config.toml
num_hidden_layers = 14
hidden_size = 384
num_attention_heads = 18
intermediate_size = 1024
hidden_act = "swiglu"
norm_place = "pre"
tie_word_embeddings = false
Each number is 128 + 32 x the weight over its row's rms, rounded and kept within 0 to 255. Layers, rows and columns count from 0. The size above them is the row's rms in percent of the matrix's.

# layer 5 MLP down (transposed), 1024x384, rms 0.0353, rows 987-1004, columns 256-383
size [101 103 102  99  99  99 100 100  97  95  95  98  96 101  98 105  96 101]
[[ 82 172 162 168 128 108 137 101 169 136  83 126 163  80 143 124 103 136 107 113 144 118 109 154 138 144 110 116  92 148 116 105 145 127 113  97 118 101 169  99 132 133 131 103 148 128 136 150 156 176 155 156  75 169  85 145 105 121 140 177 134 122  99  57 125  87  59 109 115 129 122 141  94 146  63 159 162  72 108 105 148 192 114 137 115 121 131 128 155 114 170 147 161 180 160  81  99  60  84 131 163 154 126 140 118 140  68 142 124 205 141 120 138 126 125  91 121 125 164 114 147 163  88 132 101 189  73 165]
 [133 113 100 143 123 114 122 125 132  96 117  85  70 147  95 183 160 136 149 131 147 149 125 148 115 136 106  48  84 143 115 137 124  85 124  75 132 116 140 113 160 117 140 112 123 108 168 145 168 130 121 118 145 162 128  92  88 189 158 141 127 119 144  95 198 151 201 102 150 139  73 111 106 158 113 191 144 177  89 104 122 130 184 158 203 133  63 110  90  96 139  83  82 103 120 156 105 157 145 102 105 110 187 158 165 104  85  60 136 154 187  93 165 133 123 141 121  74 135 102 157 108 150 132 127 153 111 121]
 [131  72 104 142 178 133 124 119 204 156 139 131 119 152 121 125 123  76 120 153 162 112  98 105 143 153 184 162 157 128 128 133 100  90 191 106 174  65 160 192 142 177 100 123 154 169 119 139 163 144 130 149 123  94 149 109 123  93 125 140  72 134 141 149 146 112 115 130 170 119 140  86 133 197 112 142  98 131 123  88 136 126 122 162  26  98  83  85 138 147 134 123  82 102 132 120 105 111 122  96 103 121 119 133 153 110 111  89 178  95 122  54  95 126 219  78 185 172 102 122 126 224 132 109 114 130 175 115]
 [141 184 119 141 127 128 119 136  67 126  96 143 155 155 121 108  66 155 114 111 112 160  84 126 167 123 153 170  94  79 148 160 143 120  47 181 102 118 157 120 134 139 179 124 102 178  78  87 113 105 152 110 158  77 111 167 140 160 118 119 137 111 117 174  86 178 174 147 109 164 136 145 129 173 147 116 152 149 113 136 115 188  87  82 132 138  78 145 127 136 105 182 109 111 161 120 106 166 107 153 101 203 149 107  79 160 142 134 149  90 179 159 149 110 154 115 130  71 179  85  94 141 151 160  83  80 116 152]
 [154 142 121 181 151  69 145  84 180 121 155 160 150 137 132 144 103 118 110 138 161 124 111 147  97  84 104 125 130  80 144  86 150 179 105  83 171  89 160 105 165 102 110 178 139 142 137 112 135 107 153 169 104  57 109 144 123  82  86  58 114 133 111 124 170 133 118 175  92 180 144 163  98 113 180  82 165  84 118 119 182 105  71 205 133 160  92 107  98 117 150 145 111 111 117  65 120 172 218 173 132  90 112 187 126 185 145 153 101 189 133 237 103 168 157  91  86 146 154 114  68 115 134 103 165 112 126 150]
 [109 144 159 145 106 126 122  66 107 157 108 121 131 123 111 152 149  75  81  71 101 104 145 121 153  77 106 135 180 124 166 143 121 139 104  80 153 141 173 179 217 108  94 108 111 127 100 128 150 105 135 105  95 175 128 156 121 123 140 118  99 106 163  69 142  96  64  96  82 176 162 141  89 121  84 137 139 118  91 174 137 134  78 132 140 131 126 100 151 125 157 148  94 127 144 142 140 164  67  81 112 172 148 174 135  95 173 109 131  52 129 114 200 149 165 150  96 114 170  88 144 141  68 159 102 135 132 131]
 [130 136 103 168  88 159 160 140 106 109 157 115 104 147  99 114  80 127  86 203 121 159  94 132 147 124 156 130 135 105 131 102 123  99  94 150 149 150 164 117 152 156 189 104 124 190 109 116 168 127 124 133 144  71  94  84  70 175  67  95 115 122 141 153  96 157 151 113 150 181 114 138 143  49 160 158 136 107 110 133 111 130 120 167 129  87 144 135  95 179  87 124 124 124  62  72 172 130 130 123 122 109 120  51 153 106 150 106 111 168 160 143 113 131 140 155 120 161 109 163 153 155 134  75 113 125  96 151]
 [155 107 151 126 126  77 183 150 121 171  88 116 166  98  49 131 102 125 125 114 158 127  65 104 136  79 132 164 168 151 156  91 171 161 130 179 144 161 173 132  83 101 137  76 135  84 162 160  86  84  79 120 107  89 122 131 154  86 131 142 193 110 110 140 164 141 121 189 152 119 105 103 149 150 131 100 156 150 112 101 117 135 131 144 167 123 117 106 163 144 172 110 126 123 128 103 148 115  99 154  73 131  79 126 111  91 125 163 147 144 156 139 107 149 100 142 121 171  98 120 107 135 198 142 121 148 128 127]
 [126  98  67 119 186  90 106  71 127 130 106 127 122 144 145 138 102 110  86 133 194 166 110 120 113 122 117 141 117 120 128 117  97 109  83 109 125 128 114 133 143 120 150 101  80 130 159 125 129  77 148 103 205 129  75  81  88 109 108 164 138 199  70  86  78 102 109 157 146 143 154 190 146 117 143 168 165  92  78  79 132  84 175 118  93  79 141  65 174 118 116  83 179 108  91  82 129  94 202 130 128 116 162  73  85 114 170 103 163 136 128 152 192  85 158 147 150 102 140 100  74 171 145 111 179 152 164  98]
 [179 112 162  95 126  79 107 157 120 143 118 136 192 132 141 119 117 110  93 106 163 116 143 102 115 101  92 138 187  95 100 133 103 103 108 116 107 167 107 123 172 121 154 177 138  60  59 114 179 116  84 115 148 115 197 150  79 164 177 144 100 108 110  76  85 109 139  94 112 104 120 115 151 104 162 136 120 168 130 187  86  64 121 147 160 111 135 129 114 129 122  76  85 114 130  93  99 155 172 130 192 125  56 157  90  95 191 126 138  55 137 133 107 138 170 111  73 137 165 161 105 118 144 128  97  48 116 119]
 [ 31 137  97 196  94 121 136 113 175 179 134  32  99 147 154 179 182 141 126 116 114 146  79 140 109 121 160 122 145 115 107 126 112 187 162 122 108 171 125 133 114 150 128 147 151 109  64 103 129 191 130 150 130 183 129 168 143 102 148  55 146 125 148 195 154  68 138 112 123 118 129 123  85  97 167 134 132 169 133  80  67 153 137 124  48 131 134 135 166 138 179 140  86 141 115 117  87 151 119 122 119 117 120 119 112  95 113 162 129 182  90 162 148 110  97 127 103 127 102 207  86  84 152 137 163 130 114  84]
 [195 166 168 154  98 145 142 123  76 124 126 128 114 172 153 127 151 116  97 169 137 206 107 103  82 150 118 131 108 194 174 138 103 140  99 152 122 132 177 132 126 116 108 117 167 158 144 103 148 141  93 164  76 187 137 130  99 135 172 117 145  65 121 176 140  89 145 158 154 131 137 162  67 101 130 119 108 142 156 167 174 106  98 220 137 128  94 158  99 139  64 127 145 150 164 135  93 132 120 134 130 114 130 107  53  57 199  85  84 131 147 184  18 125  83 145 113 135 108 153 145 106 166 113 170 108 116 214]
 [ 94 116 152 103 119 127  63 154 147  74 123 103 121 148 111 125 140 150 151 113 177 165 168 135 143 110 151 140 174 176 129 130 143 155 144 146 122 173 121 184 154 147 127 114 104 173 163 140 112 152  89 158 129 124 143 116  98 106 105  93 101 132  99 121 182  94 165  92 113 114 157 123 156  77 133 134 165 117  72  92 140 120  75 122 142  96 122 143  62  49 153 147 161 115  93 182  84  68 143 122  89  93 124  64 121 156  90 162 122 184  75 140 135 143 111 157 109 146 146 162 167 159  88 111 141 127 161 141]
 [149  86  78  97 133 180 127 164 104 176  74 135 172 148  93  87  81  43 153  77 109 184 115 158 106  97 165 137 133  88  91  90 128 122 100 101 160 150 164 129 190 129 113 142  91 137  99 149 147 144 170 105 124 148 131 196 138 132 138  82 140 162 102 178  86 115 174 106 122  87 190  94  95  82 139 191 107 213 136 121  55  75 175 146  71 184 149 159 113 128 164 145 144 132 152  99 118  70 135  84 104 150 131  99 117 167 161 146 181 126 119 148 123 158 137 160 140 119 103 101  99 101 178 130 166 122 142 140]
 [ 73 117 139  90 125 147 128 166 118 120 111 104 141 185 116  91 130 124 120 138 115 126  87 128 108 123 172 109 142 157  93 112  96 130 129 132 191 118 172 112 143 196 115 103 136 136 136 127  84 139  97 134 128 154  97 156 128 131  82  50 112 165 131 137  79 173 117 138 140  72 154 156 173 129 124 151 105 111 162 126 159 173 183 141 150 109 113 135  68 191 112 142 123 159 111  82 143 123 182 105 114 199  95  78 126  86 121 163  28 169 137 127 125 126 122 119 149 110 140 152 103 124 136 161 169  61  62 144]
 [156 151 175  95 102 114 142 154 104 151  57 119 146 150  93  77 148 148 112 101  76 165 131 112 161 165 150 141  99 142 163  74  52 157 137 184 109 100 192 143 105 117 107 115  96 128 134 127 125 157 137 146 177 126 161 162 191 104 138 130  90  92  63  99 118 182 141 156 150  94  42 125 126 207 147 110 184 131  99 113 101  90 153  90 144  77 104  99 125 113  95 108  89 163 152 104 119  72 136  86 100 170 121 143 110 119 139 139 175 104 217  98 125 118 176 103 118 104 158 118 109 149 133 107 102 157  93 173]
 [173 152 115 136 115 109 137 139 113 163 198 173 101 106  97 127  84 131  56 182 151 174 101 140 131 152 184 135 150 172 131 171  96 131 124 157 165 181 111 148 126 167 123 158 150 130  85  82 114 115 116 161 147 129 166 128 106 105 128 140 162  72 114 126 127 167 128 139  84  92  93 129 168 165 143 157 123 123 146 179 102  91 120 131 126 129 105  60 136 141 121 132 107 134 108 117 161 132 126 103 123 132 109 108 177 162 122  80 109  85 140 132 114 150 155 162  85 158 160 162 142  88  93 178 139 130  75 114]
 [132 135 124 189 169  73  79 115  95  81 113 131 106 115 138 109 116 108 120  96 152 160  96 141 143  95 142 110 163 183 134 157  87 130  84 140 123  91 141 167 164 149  88 121 109 165 140 158 128  94 132 183 138 123 119 120 171 112 108  88 104 126 190 106  81 140  86 137 192 164 164 184 149 157  73 111 110 105  80  98 118 129 162 167  75 120 136 147 185  78 205 135  95 150 111  92  95 145 148 120 133 184 228 122 115 129 132 130  94 125  72 115  94  68  89 108 173 106  98 114 165 125 140 133 108 133 127 107]]
# layer 5 MLP gate, 1024x384, rms 0.0356, rows 988-1005, columns 256-383
size [102 108  97 108  92 101  92 107  89  94  94  94 103 100 116  91 104  95]
[[ 95 132 108 117 178  94 116 141 103 143 182 145 153 155  61 153 181 157 186  76 146 143 122 124  55  82 169  90 125 124  91 116 112 133 158 175 112 106 115 102 140 140 122  84  85 161 158 167 118 114  95 212 142 172 133 104  54 155 137 139 202 164 152 120 100 195 111 148 207 163 131 141 130  72  83 105 118 129 165  60 120 168 180 135 143 123 101 113 117 108 150 153 115 112  87 112 111 137  91 146  98 145 104  65 112 135  88 131 119  77 156 122 169 129  75 146 138 126  47 112 127  91 109 146 149 123 126 130]
 [124 140 120 123 145 128  74  74  66  96  89 172 112 106 219 127 132 109 167 159  70 121 131  65 130 157  96  83 174 143 105 152 122 136  80 125 108 140 128 134 128 155  83 112 223 134 168  93 145 106  72 143 137 134 132 154 112 129  90 155 124  79 121 121 138 180 134 108  65 120 133 130 117 131 148 151  64 152 188 123 143  94 168 207  94 117  92 107 150 160  98 126 115 139 135 102 140 140  86 202 167 157 151 100 129  96 142 181 140 107  83 176 131 153  80 169 182  73 180 118 111 122 104 151 107  95 147 191]
 [169 143 116 148 109  83 145 166 121 172  73 143 190 124  99 205 163 106 118  88 125 176 151 122 155 126 131 134  95 140 106 129 106  84 109 107  89  95 159 112 160 158 160 159 135 113 129 169 131 138 141  80 136 106 121 126 144  57 152 133 202 152  59 129 102 149 146 165 157  47 131 100 132 159 123 171  99 124 106 118  98 162 187 165 149 166 174 123 131 128  49 132 182 119 138 132 115 131  91  80 130  67 123 190 136 145 152 152 150 114 100 161 102 165 142 106 122  78 172 131  87 144 121 196 161  76 121  95]
 [163  58 189 135 109 176 172 123 153 146 104 124 106 145 175  81 146  87  68 160 138 161 180 138 115  46  41  96 132 130 160 139 162 123 159 157 117  90 186 128 116 187  96 219  80 106 121 115 147 130 113  72 173 145 145 145  88  85 148 133 167 131  99 131 142 120 141 190 130 182 216 138 134 112 144 169 172 131 143 113 145 140 128  62 100  87 162 162  88 173  75 132  85 123 130  76 137 125 172 118 143  87 120  95 129 149 155 150  38 168 123 115  81  81 113  89 143 165 160 202 134 111  77 136 173 126 165 151]
 [ 83  65 157 121 179 102 158 103  31 128 144  98 134 155 107 109 130  93 142 137  98 118 132 144  88 134  90 155 167  88 130 108 145 133 152 110 147 100 132 133  99 163 119 158 103 126 140 129 134 144 143  90 151 110 152 100  80  98  94 159 141  27 140  98 142 117 146 131 127  98  92 107 134 143 144 165 146  81 209  68 160 122 190 122  96 175 176 131 117 126 105  88 126 163 172 156 134  74 128 103 136 128 120  85 147 118  94 121  97 172 169 101  58 104 128 104 102 194 131 146 132 152  74 100 145  93 160 121]
 [ 88 117 126 105  81 124 100 158 105 138 177 153  89 167 116  93 127 126  69 136 219 140  97 122  57 173  51 122 161 153 170 120 171 145 120  84 129 165 142 163 144 127 137 112 121 103 124 126 122 215 184  99  70 126 163  92  71 187 106 120 106 138 130 114 109 162 133 147 126 136 171 145 119 114 165 162 154 142 122 140 126 123 104  72  80  89  89 144 147  91 104  83 114 136  72 148 111 151 128  90 211 136  97  97 106 113  96 108 142  60 155 134 113 138 121 128 192 150 129 124 139  97 168 188 129 151 145 109]
 [150 158  79 152 105 138 126  81  83 133  65 156 212 105 119 132 163 110 115 205 139 148 216 112 155 140 109 110 143 156 150 106  58 129 129  98 171 131  99 169  93 105 102 163 171 174 169 138 105 141  77 158  93 156 128 150 106 157 148  71 161 118 122 113 148  69 117 169 132 141 177  81 116 113 181 100 121 124 200 116 127  88 178 121  82 116  91 107  66 109 122 156 149 130 122 150  97  78  81  56 111 142 116  93  66 104 119  97 180 160 108 123 159 133 131 132 135  93 117  96 136 188 157  64 133 130 142 179]
 [ 77 105 165 126 173 161 185 102  91 119 159  97 137  94 141  95 135 147 149 169 165  96 122 122 143 120 149 152 176  92 125 122  89 145 105 126 122 161 122 179 149  94 143 111 153  70 154 125 127  99 191 162  85 122 129 145  89 133  38 146 143 134  78 127 122 167 127  66 149 155 147 121  45 105 163 143 174 113 142 154  30 120 127 159 139 119 146 128 144 140  78  53 172  88  89 114  88 101 125 177  75 144 131 110  88 126 157  93 175 131 120 112 175 119 122 168  48 137  87 115 171 129 113 120 144 220 137  76]
 [164 165 124 156 136 137 100 124 147 223 154 140 124  89 127 111 136 119 152  67 137 127 174 167  86 112 122 129 168 148  82 144 141 183 114 141 143 159 182 144 146 145 100 114 149  95 170 165  92 113 114 186 152 102  83 108 138 125 104 118  96 158 144 171 100  76 222 124 175 129 155 103 160 168  72 125 148 132 108 112 130 127 135 126  72  46 160 194  86 124 102 104 122  88  82 119  99 129 116 158 118 150 155 165 169 133 171 125 114 121 196 139 194 114 129 150 169  58 130 150 103 125  92 144 116 153 161 140]
 [135  84 139 124  77 184  86 152  97 126  96 168 107 114 162 115 113 148  99  86  47  76 118 162 114  88  78  84 168 137 137 125 135  83 180 158  83 180 183  92 149  99 105 105 192 139  93 124 107  76 121 116 130 127 106 128 101 124  18 102 142 120 157 166 138 134 138  84 149 143 136 156 153 147 133 145 158  46 102 133 145 147 150 139 151 127 116 104 132 172  63  95 171 115 194  96 183 127 110 197 135 107 151 125 110  86 145  78 155  99 142 180 166  55 150 152 160  98  66 124 126 138  78 100 116 104 171  95]
 [102 101 172 158 140 126 177 162 129 116 118  84 146 172 155 158  66 109 192 155 131 159 119  87 132  94 144 122 122 121 137  72 193 118 130 105 116 175  77  95 138 141 103  99 151 147 113  85 225  84 129 169 100 114 108 165  97  88 124 121 101 129  91 115 137 142 138 149 160  99 118 148 145 120 162 152  76 158 119 129  85 103  95 154 116 139 166 114 132  93 105  89 137 124  53 143  65  97 124 137 126 122 153  98 118 114  83  90  97 127 165  60 144 134 180 114 112 106 130 177  62 137 108  58 152  76  68 123]
 [176 107 142 111 162 160  92  88 120 140 142 124 128 115 146 108 115 141 155 127 162 119 176 103 162  59  81 121 142 112 163 133 119 128 119 183 210 180 148 156 128 129  85 139  35 111  85 132 113 192  88 170 134 132  66 106 132 102 146 173 164 123  95 133 192 145 119  92  83 155 139 187 114 138 117 130 105 123 140 174  90 119  74  98 121  87  73 162 130 154 183 104 140 109  64 166 103  89 107 131 128 116  91 142 129 164 139 117 138  85 176  83  80  86  84 136 106 163 158 121 135 118  86 121 106 116 156 141]
 [173 163 118 158 153 127 122 132 137 186 138 168 156  95 150 112 220 128 165 102 121 140 126 181 165  93 158  52 159  72 129 184 157  91  90 134 113 122 128  96 150 136 176 107  72 164 132 127 144  83  77  91 145 140 111 121  84 141 125 161 163 115  99 106 135 107 130 171  76 130  98 154 156 152  98 132  82 121 145 168 106  50 142 214  70 139 140 114 123 136 123  96 125 135 108 152 169 144 124 165 153  84 101 107 137  95 118 113 111 169 103 145 108 117 104 134 162  67 137 103 105  82 145 157  75 101 121 172]
 [137 136  70 121 140 138 103 163 178 113 111  85 126  70  83  90 106 117 133 127 128  82 127 187 149  90 111  97 162 144 126 146 186 116 167 134 104 111 158  33 186 168  98 123 122  95 139 175 122 117 119 123 118  71 107 163 181 101  77 140 107 155 150 191 120 116 138 176  63 106 197 133 151 133  85 124 149 136 140 168  91  82 100  78 169 128 134 134 106  84  84 197 111  99 130  83 126 200 115 167 143 101 126 160 143 123 121  88  98  98 133  96 103  58 118 144 144 191  89 194 107 154  93 101 126 114 105 119]
 [168  97 108 106 125  66 194 109 102 110 141 127 133 184 119  91 119 129 201  81 146 119 111 125 146  86  89  89 106 188 143 164 129 141 160 131 135 102  85 167 122 127 186 100 120 130 111 108 112 173 107 143  79 137  73 133 106  98  92 160  77  95 109 119 147 127 112  85 180 177  99 119 132 117 163  78  83 160 141 107  94 138  89 121 124 111 199 103 130  82  99  32 191 163 139 191 146 190  79 144 165 104 131  97 126 117 105 131 122 103  93 147 115 161 152 107 119 140 144 121  85 163 169 154 129 128 165  69]
 [ 91 146 164 157 154 122 107 106 137 143 109 165 142 145  92 121 119 153  98  77  93 143 103 152  97 141 162 107  36  95 104 140 114 127 113 114  86 120 110 134 149 118 159 141  36 157 161 190 154 154 132 119  96 125 117 120  88 118 138 143 105  72  95  68  84 122 147 131 120 136 179 159 141  51  91  36 144 130 138 136 102 162 100 153 149 222 144  53 113  84 131  29 120 127 133 146  76 142 148  98 212 136 117 176 211 117 152  54 119 103 130  80 158 133 127 155 120 113 156 197 105 183 129 162 131 169 140 119]
 [115  89 144 112 131 122 162 126 179 128 102 118 119 137 106 138 145 138 142 218  77  92 143 144 149 115 158 165 188 126 130 132 157 159 155 130 189  69 166 131  91  77  65 145 109 113 106 107 119  88 108 149 142 145 162  83  95  50 154 168 102 180 138 130 185 189 140 125 153 129 141 175 160 133 107 173  86  94 103 122 111  98 140 147 131 161  94 120 146 157 146  66 173 144 178  59 173 110 106 134 166 176 119  94 142  96 106 132 116  85 176 107 107  96 162 107  84  93 198 132 140 132 120 172 177 121 140 113]
 [111  79 120 144 128 100 167 157 141 158 129 119  77 113 133 118 161  86 124  95  97 142  93 150 138 102 139 125 157 124 150 115 148  99 146  90 155 128 102 116  78 164 134 146 157 118 169  99 140 127 160 142 113  87 133 147  87 105 106 134 186 110 124 159 140 100 100 117 117 148 130  86 151  63 123 126 132 142 155 180  63 176 177 101  89  83 128  98 140 113 240 127 130 122  89 105 119  99 102 115 153 103 148 131 103  59 191 150 158 137  94 161  78 112  75 121 136 152 136 162 119 154 109 119 131 164 149 125]]
# layer 5 MLP up, 1024x384, rms 0.035, rows 988-1005, columns 256-383
size [100 102  99  98  91 104  95 109  90  92  98  90  98 100 108  89 102  97]
[[144 114  39 100 121 127 122 194  81 172 138 142  84 137  73 167 121 172 129  90 133 166 129 145 148 130 119  45 206 114 125 145 157  62 139 176 114 135 114 102 132 122  91 110 158 115 154 123 138 120 167 102 116 153 157  93 183 107 128 150 149 156 140 121 120 144 146 154  58 127 169 151 104 178 129 141  98 150 124 171 132  90 152 163 127 117  75 108 144 155 114 126 156 125 132 148 103 136  98  98 192 111 167  65 190 159 106  92 126 132 154 125 160 145 145  96  75 115 123  72 169 132  94 147 133 131 173 134]
 [125 136  93 144  73  90  98 168 120 140  52 104 114 156 158 173 134 131 121 158 174 153  97 115 116 126 109  97  95 153 230 130 187 158 162 146  58 106 148 136 129 143  89 127 170  86 103 144 103 110 155 153 151 100 180 106 118 145 135 115 113 180  80  76 118 152 125 124 151 112 115 100  97 110 155 111 128 123 149 138  71 122 147 167 125 169  78 143 236 118 121  84 106 105 124 111 186 176 132 116 162  75 174 155 104  67 114 132 124 136 119 124  91 154 169 132 130 128 146  93 130 119 162 151 109  62 103 148]
 [ 90 148 142 113 146 130  87 138 186 165 130 119 144  88 114 142 111 127 142  94 111  99 132 144 118  92 122  78 147  68 142 158 113  88  87 160 141 144 166 107 126 114 110 159  86 175 157  93 142 151 151  90 169 150 161 127 133 161 118 124 111 158  91 168 119 136 103 150 114  84 141  99 102 164 116 154 151 170 143 117 195 110  52 120 137 117 105 135 128 166 127 131 153 149 137  81 166 143 131 145 130 113  96 156  93 152 189 159 122 107 134 210  74 115 130 129 139 130 169 107 122 114 181 167  99 114 132 175]
 [ 54 206 142 157 156 167 149 115  95 159 100 128 101 184 128 138  85 159 124 149 153 130 166 168  79  61 138  83 149 109  74 123 147 151 133  58  99 195 109 140 137 175  77  88 204 140  86 228 136 135 119 118 112 144  97 173 100 118  85  87  94 109 137 120 162 118 167  71 135 175 128 111 120 165 141 131  87  58  55 135 157 145 160 145 124  96 118 124 124 120 134 129  94 174  94 138  87 138 118 168 215 109 171 115 127 172 162 132 155 138 177 120 147 110  95 122 134 125 181 116 130 136 124 153 149 157 133  87]
 [114 115 161  72 155 120 151  69 102 125 113 208 131  99 119 121 111 179 128  85 119  84  97 128 107 108 169 182 140  89 151 188 104 163 175 132 115 147 133 177 130 144 124 184 138 101 102 120 118 150  77  74 130 132 144 148  99 134  92 162 112  42 209  88 122 115 144 104 103 180 107  99 158 148 115 173 144 113 119  97 184  54 180 155  82 102  52  84 159 108 130 123  93 141  73  97 211 145 112  91  93 116 163 140 172  76 187  83 101  82 123  93 103  96 174 129 105 133 146 133 169  86  67 149 155 152 117 142]
 [123 106 118 195 129  95 108 124 135 172  95  90 184  96 122  98  71 103 178 131  81 126 105  81 199 162 166 134 158 154 129 177 126 122 112  74 203  71 122 142  93 137 153 153 105  79 160 117 149  89 128 169 145 177 157  94 112 158 101 114 149 123 145 139 107 145 101 116 158  90 173 148  84 203 104 139 170 117 141  86 117 146 152 127 137 113  97 132 162 144 128 108  98 142 106  82  81 135 120 127 180  98 151  99 131 112 100  89  95 105 109 146  70 157  88  87 109 101 111 138  96 103 134 122 129  64  29 180]
 [141 157  96 126  99  93 141 122 137 123  77 153 112 119 107 113 142 120  96 184 122 166 165 127 125 118  84 109 104 133 157 164  99  93 140 132 175 123  94 139 163 139 107 127 135 134 124 130  52 188 162 133 103 173 176 172 156 127 153 117 144 143 146 177 146  52  79 151 142  82 124 113 137  70 179 141  99  80 197 102 176  89 125 112 111 107 146 151  77 110 104  79 175 130 105 138 126 154 128 163 106  91 136 113  61 156 141 116 120 125 117 127 111 171 156 139  92 127 135  89  93 101 153 127 146 127 109 187]
 [111  91 127 150 108  71 100 180 174  95 161 129 106 181  92 167 130 123 184  84 125 162 143 128 120  82 116 132  88  94 168 138 106 121  81 137 127  81 129 137 143 116 177 195 108 195 130 170 122 135 148 126 121 129 207 144 177  70 133 126  78 121  88 112  97 165 119 147 124  99  83  77 142 134 155 163 135 105 153 113 127 125 172 127 168 188 118 197 114 179 147 130 145 154  96 135 148 149 110 157 108 168 104 146 147 134 114  59 127 105 148 116  57 124  78 126 143 101  71 217 111  96 152 132 130  89  60  42]
 [136 132 153 101 147  75  74 142 187 134 113 112  98 135 149  61 127 207 127 156 150 166 126 134 116 104 189 113 136 131  93  98  90 160 129  95 107  85 121 140 127 125 109 121  99 106  82 109  90 136 102 100  75 104 124 142 175 109  57  93 142 124 143 143 162  97 141 130 131 181 138 162 105 146 100 165 144 128 138 101 122 120  80 101 156 138 117 150  90 143  88 111 115 101 118 135 156 143 129 104 141 161  98  74 114  91 131 143 168 171 107 157 120 126 137 129 126 111 140  74 156 152 116 144 125 152 126 104]
 [124  86 183 137 104 148 125  68  94 144 192 117 123 179  55 109 152 112 106 113 133 155 129 167 125 136 157 111 190 142 127 104  80 135  59 100  97 170  95  63 118 149 131 131 136 109 157  99 139  94  81 124 173 112 149 188 168  90 181  94 138 101 131  88 182 159 105 166 185 139 119 107 164 104 119  89 152 153 115 136  89 171 139 101  85 114  84 124 123  73 123 110 120 144 140 170 121 146 147 131 132 196  75 143 154 129 109 102 136 141 150 215 125 120 129 170 170 169  21 114  95 152 121 133 132 160 116 119]
 [ 94 106 117 113 124 119 114  97 100 102 200 161 144 110 186  98 106 176 120 144 153 206 117 155 117 141 148 132 154  99 130 125 155 103 138 114 137 144  71 119 162 144 137 127 152 190 117 124 135 136 136 156 133  68 134 108  65 119 144 142 149 207 174  92 120 170 148  90  40 178  90 185 130  94 175 173 111  85 166 140 132 109 110 110 183 114 146  91  88  88 171 102  56 146  97 156 111 101  87 174 182 129  92 114 107  75  95 155 149 127 118 144 100 102 186 153 103  72 161 138 112 126 181 133 141 125 126 193]
 [105 135 180  61 161  89 118 116 125 158 150 155 126 139 111 141 118  63 134 141 146 106 171  97 134  58 126 141 129  91 148 141 111 110  84  96 162 131 109 120 125 126 139 107 131 132 151  78 107 131  95 107 150 153 116 135 140 195 106  90 133 114 120 124 221  87 132 169  65 145 106 153 152 122 107 185 129 158 158 179 152 106 147  88 203 115  75 127 109 100  71  69 150 133 141  88 111 133 162 104 138 148 139 161 130  53 138 144 128  94 101 107 145 135 127 149 188 129 176  96 134 116 147 127  89 172  98  47]
 [142 161 162 129 161 135 100 123 205 106 157 134 133  83 122 113  52 103 130  96 109 142 148 124 115 150 174  65  63 136 131 119  85 119 148 115 144 113 103 125 150  57 120 127 146 121  98 117 130 137 107 152 137  98  84  84 147 125 123 141  95  90 112 131 198  83 120 137 138 105 125 172  37 200 112 118  83 148 125 124 157  94 162  89 110 121 143 122 111 103 132 200 164 132 130 156  71 105 126 156 110 125 172  76 173 150 121  90  49 120 156 122 126 165 153 128 173  62 112 187  91 195  80 222 124 110 130 132]
 [121  86 133  90 139 200 119 130 162 152 148 103  75  69 117 150 169  78 116 139 158 151 137 108 145 141 105 125  83 151 159  74 114 107 165 127 118 118 119 100 187  84 117 140 107  97 176 111 155  80 174 165  93  55 160 119 103 118 134  94 163  86 100 114 176  77 121  93 129 187 152 119 163 151 149 177 180 122 119 136 140 110  83 129  94 113 178 144 169 149 162 152 120 151 129  95  96  66 103 151 157 155  98 103 147 115  76 104 148 173 117 107  97 138 144 170 143 110 111 182 154 139 127 139 131 111 138  77]
 [ 74 129 134 156 142 128 131 141 100 126 186 114 148 112 114 119 154 101 138 161 103 158 124 106 148 100 148 143 153 131 121  98 183 174 144 177 132 102 122 135 112  55 145 109 181 104 119 138 134 154  86 140 114 168 101  84 146 177 140 151 114 147 181 126 158 123 128 104 122 156  79 171 123 131 152 137 143 110 156 115 148 120 114  93 128  85 121 119 117 114 110  45 131 102  71 147  89 124 130 117 113  86  73 171 137 121 159 129 111 145 119  97 124 105 113  84 169 158 109 147 145 140 150 115 124  73 115 238]
 [144 175 100 147 104  79 164 174 114 138 125 138  97 138 164 143  75 127 128 122 162 158  77  92 159 114 199 111 171  86 128 112 118 170 136 128  57 140 124 108  81 130  93 118  75 185 117 133 158 166 161 140  97 157 142 132 100 149  96 145 147 151  83 121 135 133 153 131 105  92 109 193 207 125  99 151 127 137 105 119 151 121 168 191 186 142 108 118 109 153 230  87 125 113  91 140 143 172 114 114 157 125 106 115 135 146 122 126 125 173 146 175 151 106 140 127 102 145 125 186  90 110 170 126 149 142 167 141]
 [174 190  96 103 113 160 127 181 160  85 163 139 109 141 146 153 118 195 150 120 142 101 177 126 128 151 122 141 119 109  93 128 130 146  98  90 110  91 149  95  58  57 118 120 129 165 159  89 116  55 104 195 105  60 167  83 141  11 131 157 136 146 107 155 156 151 127 168 132  97 165 108 139 162 129 163  88  99 114 153 100  57  74 145  33  86 116 120 123 110 143  96  92 128 179 116 124 128 128  88 123 130 126  57 125 120 102 116 131 122  64 103 137 165 142 139 203 117  62 124 147 112 205 153 155 106  86 154]
 [ 83 139 108 161 123 155  97 111 115 168 147 119 122 164  99 185 143  64 104 160  97 131  69  41 152 119 129 127 143 132 213  80 182 136  82 114 133 175 104 147 130 157 124 153  90 154 140 197  34 138  93 113 139 153 118 105  81 131 152 130 107 123 156 118 153 141 134 180 140 131 130 164 123 150 164 166 108 142 103 113 174 112  82 147 151  67 123  92 134 110 151  93 121 184 131 106 118 152  61 123 134 127 106 117 152 129  79  26 131 105 126 161 147 109  98 120 158 132 104  79 107 154  92  69 167 145  58 128]]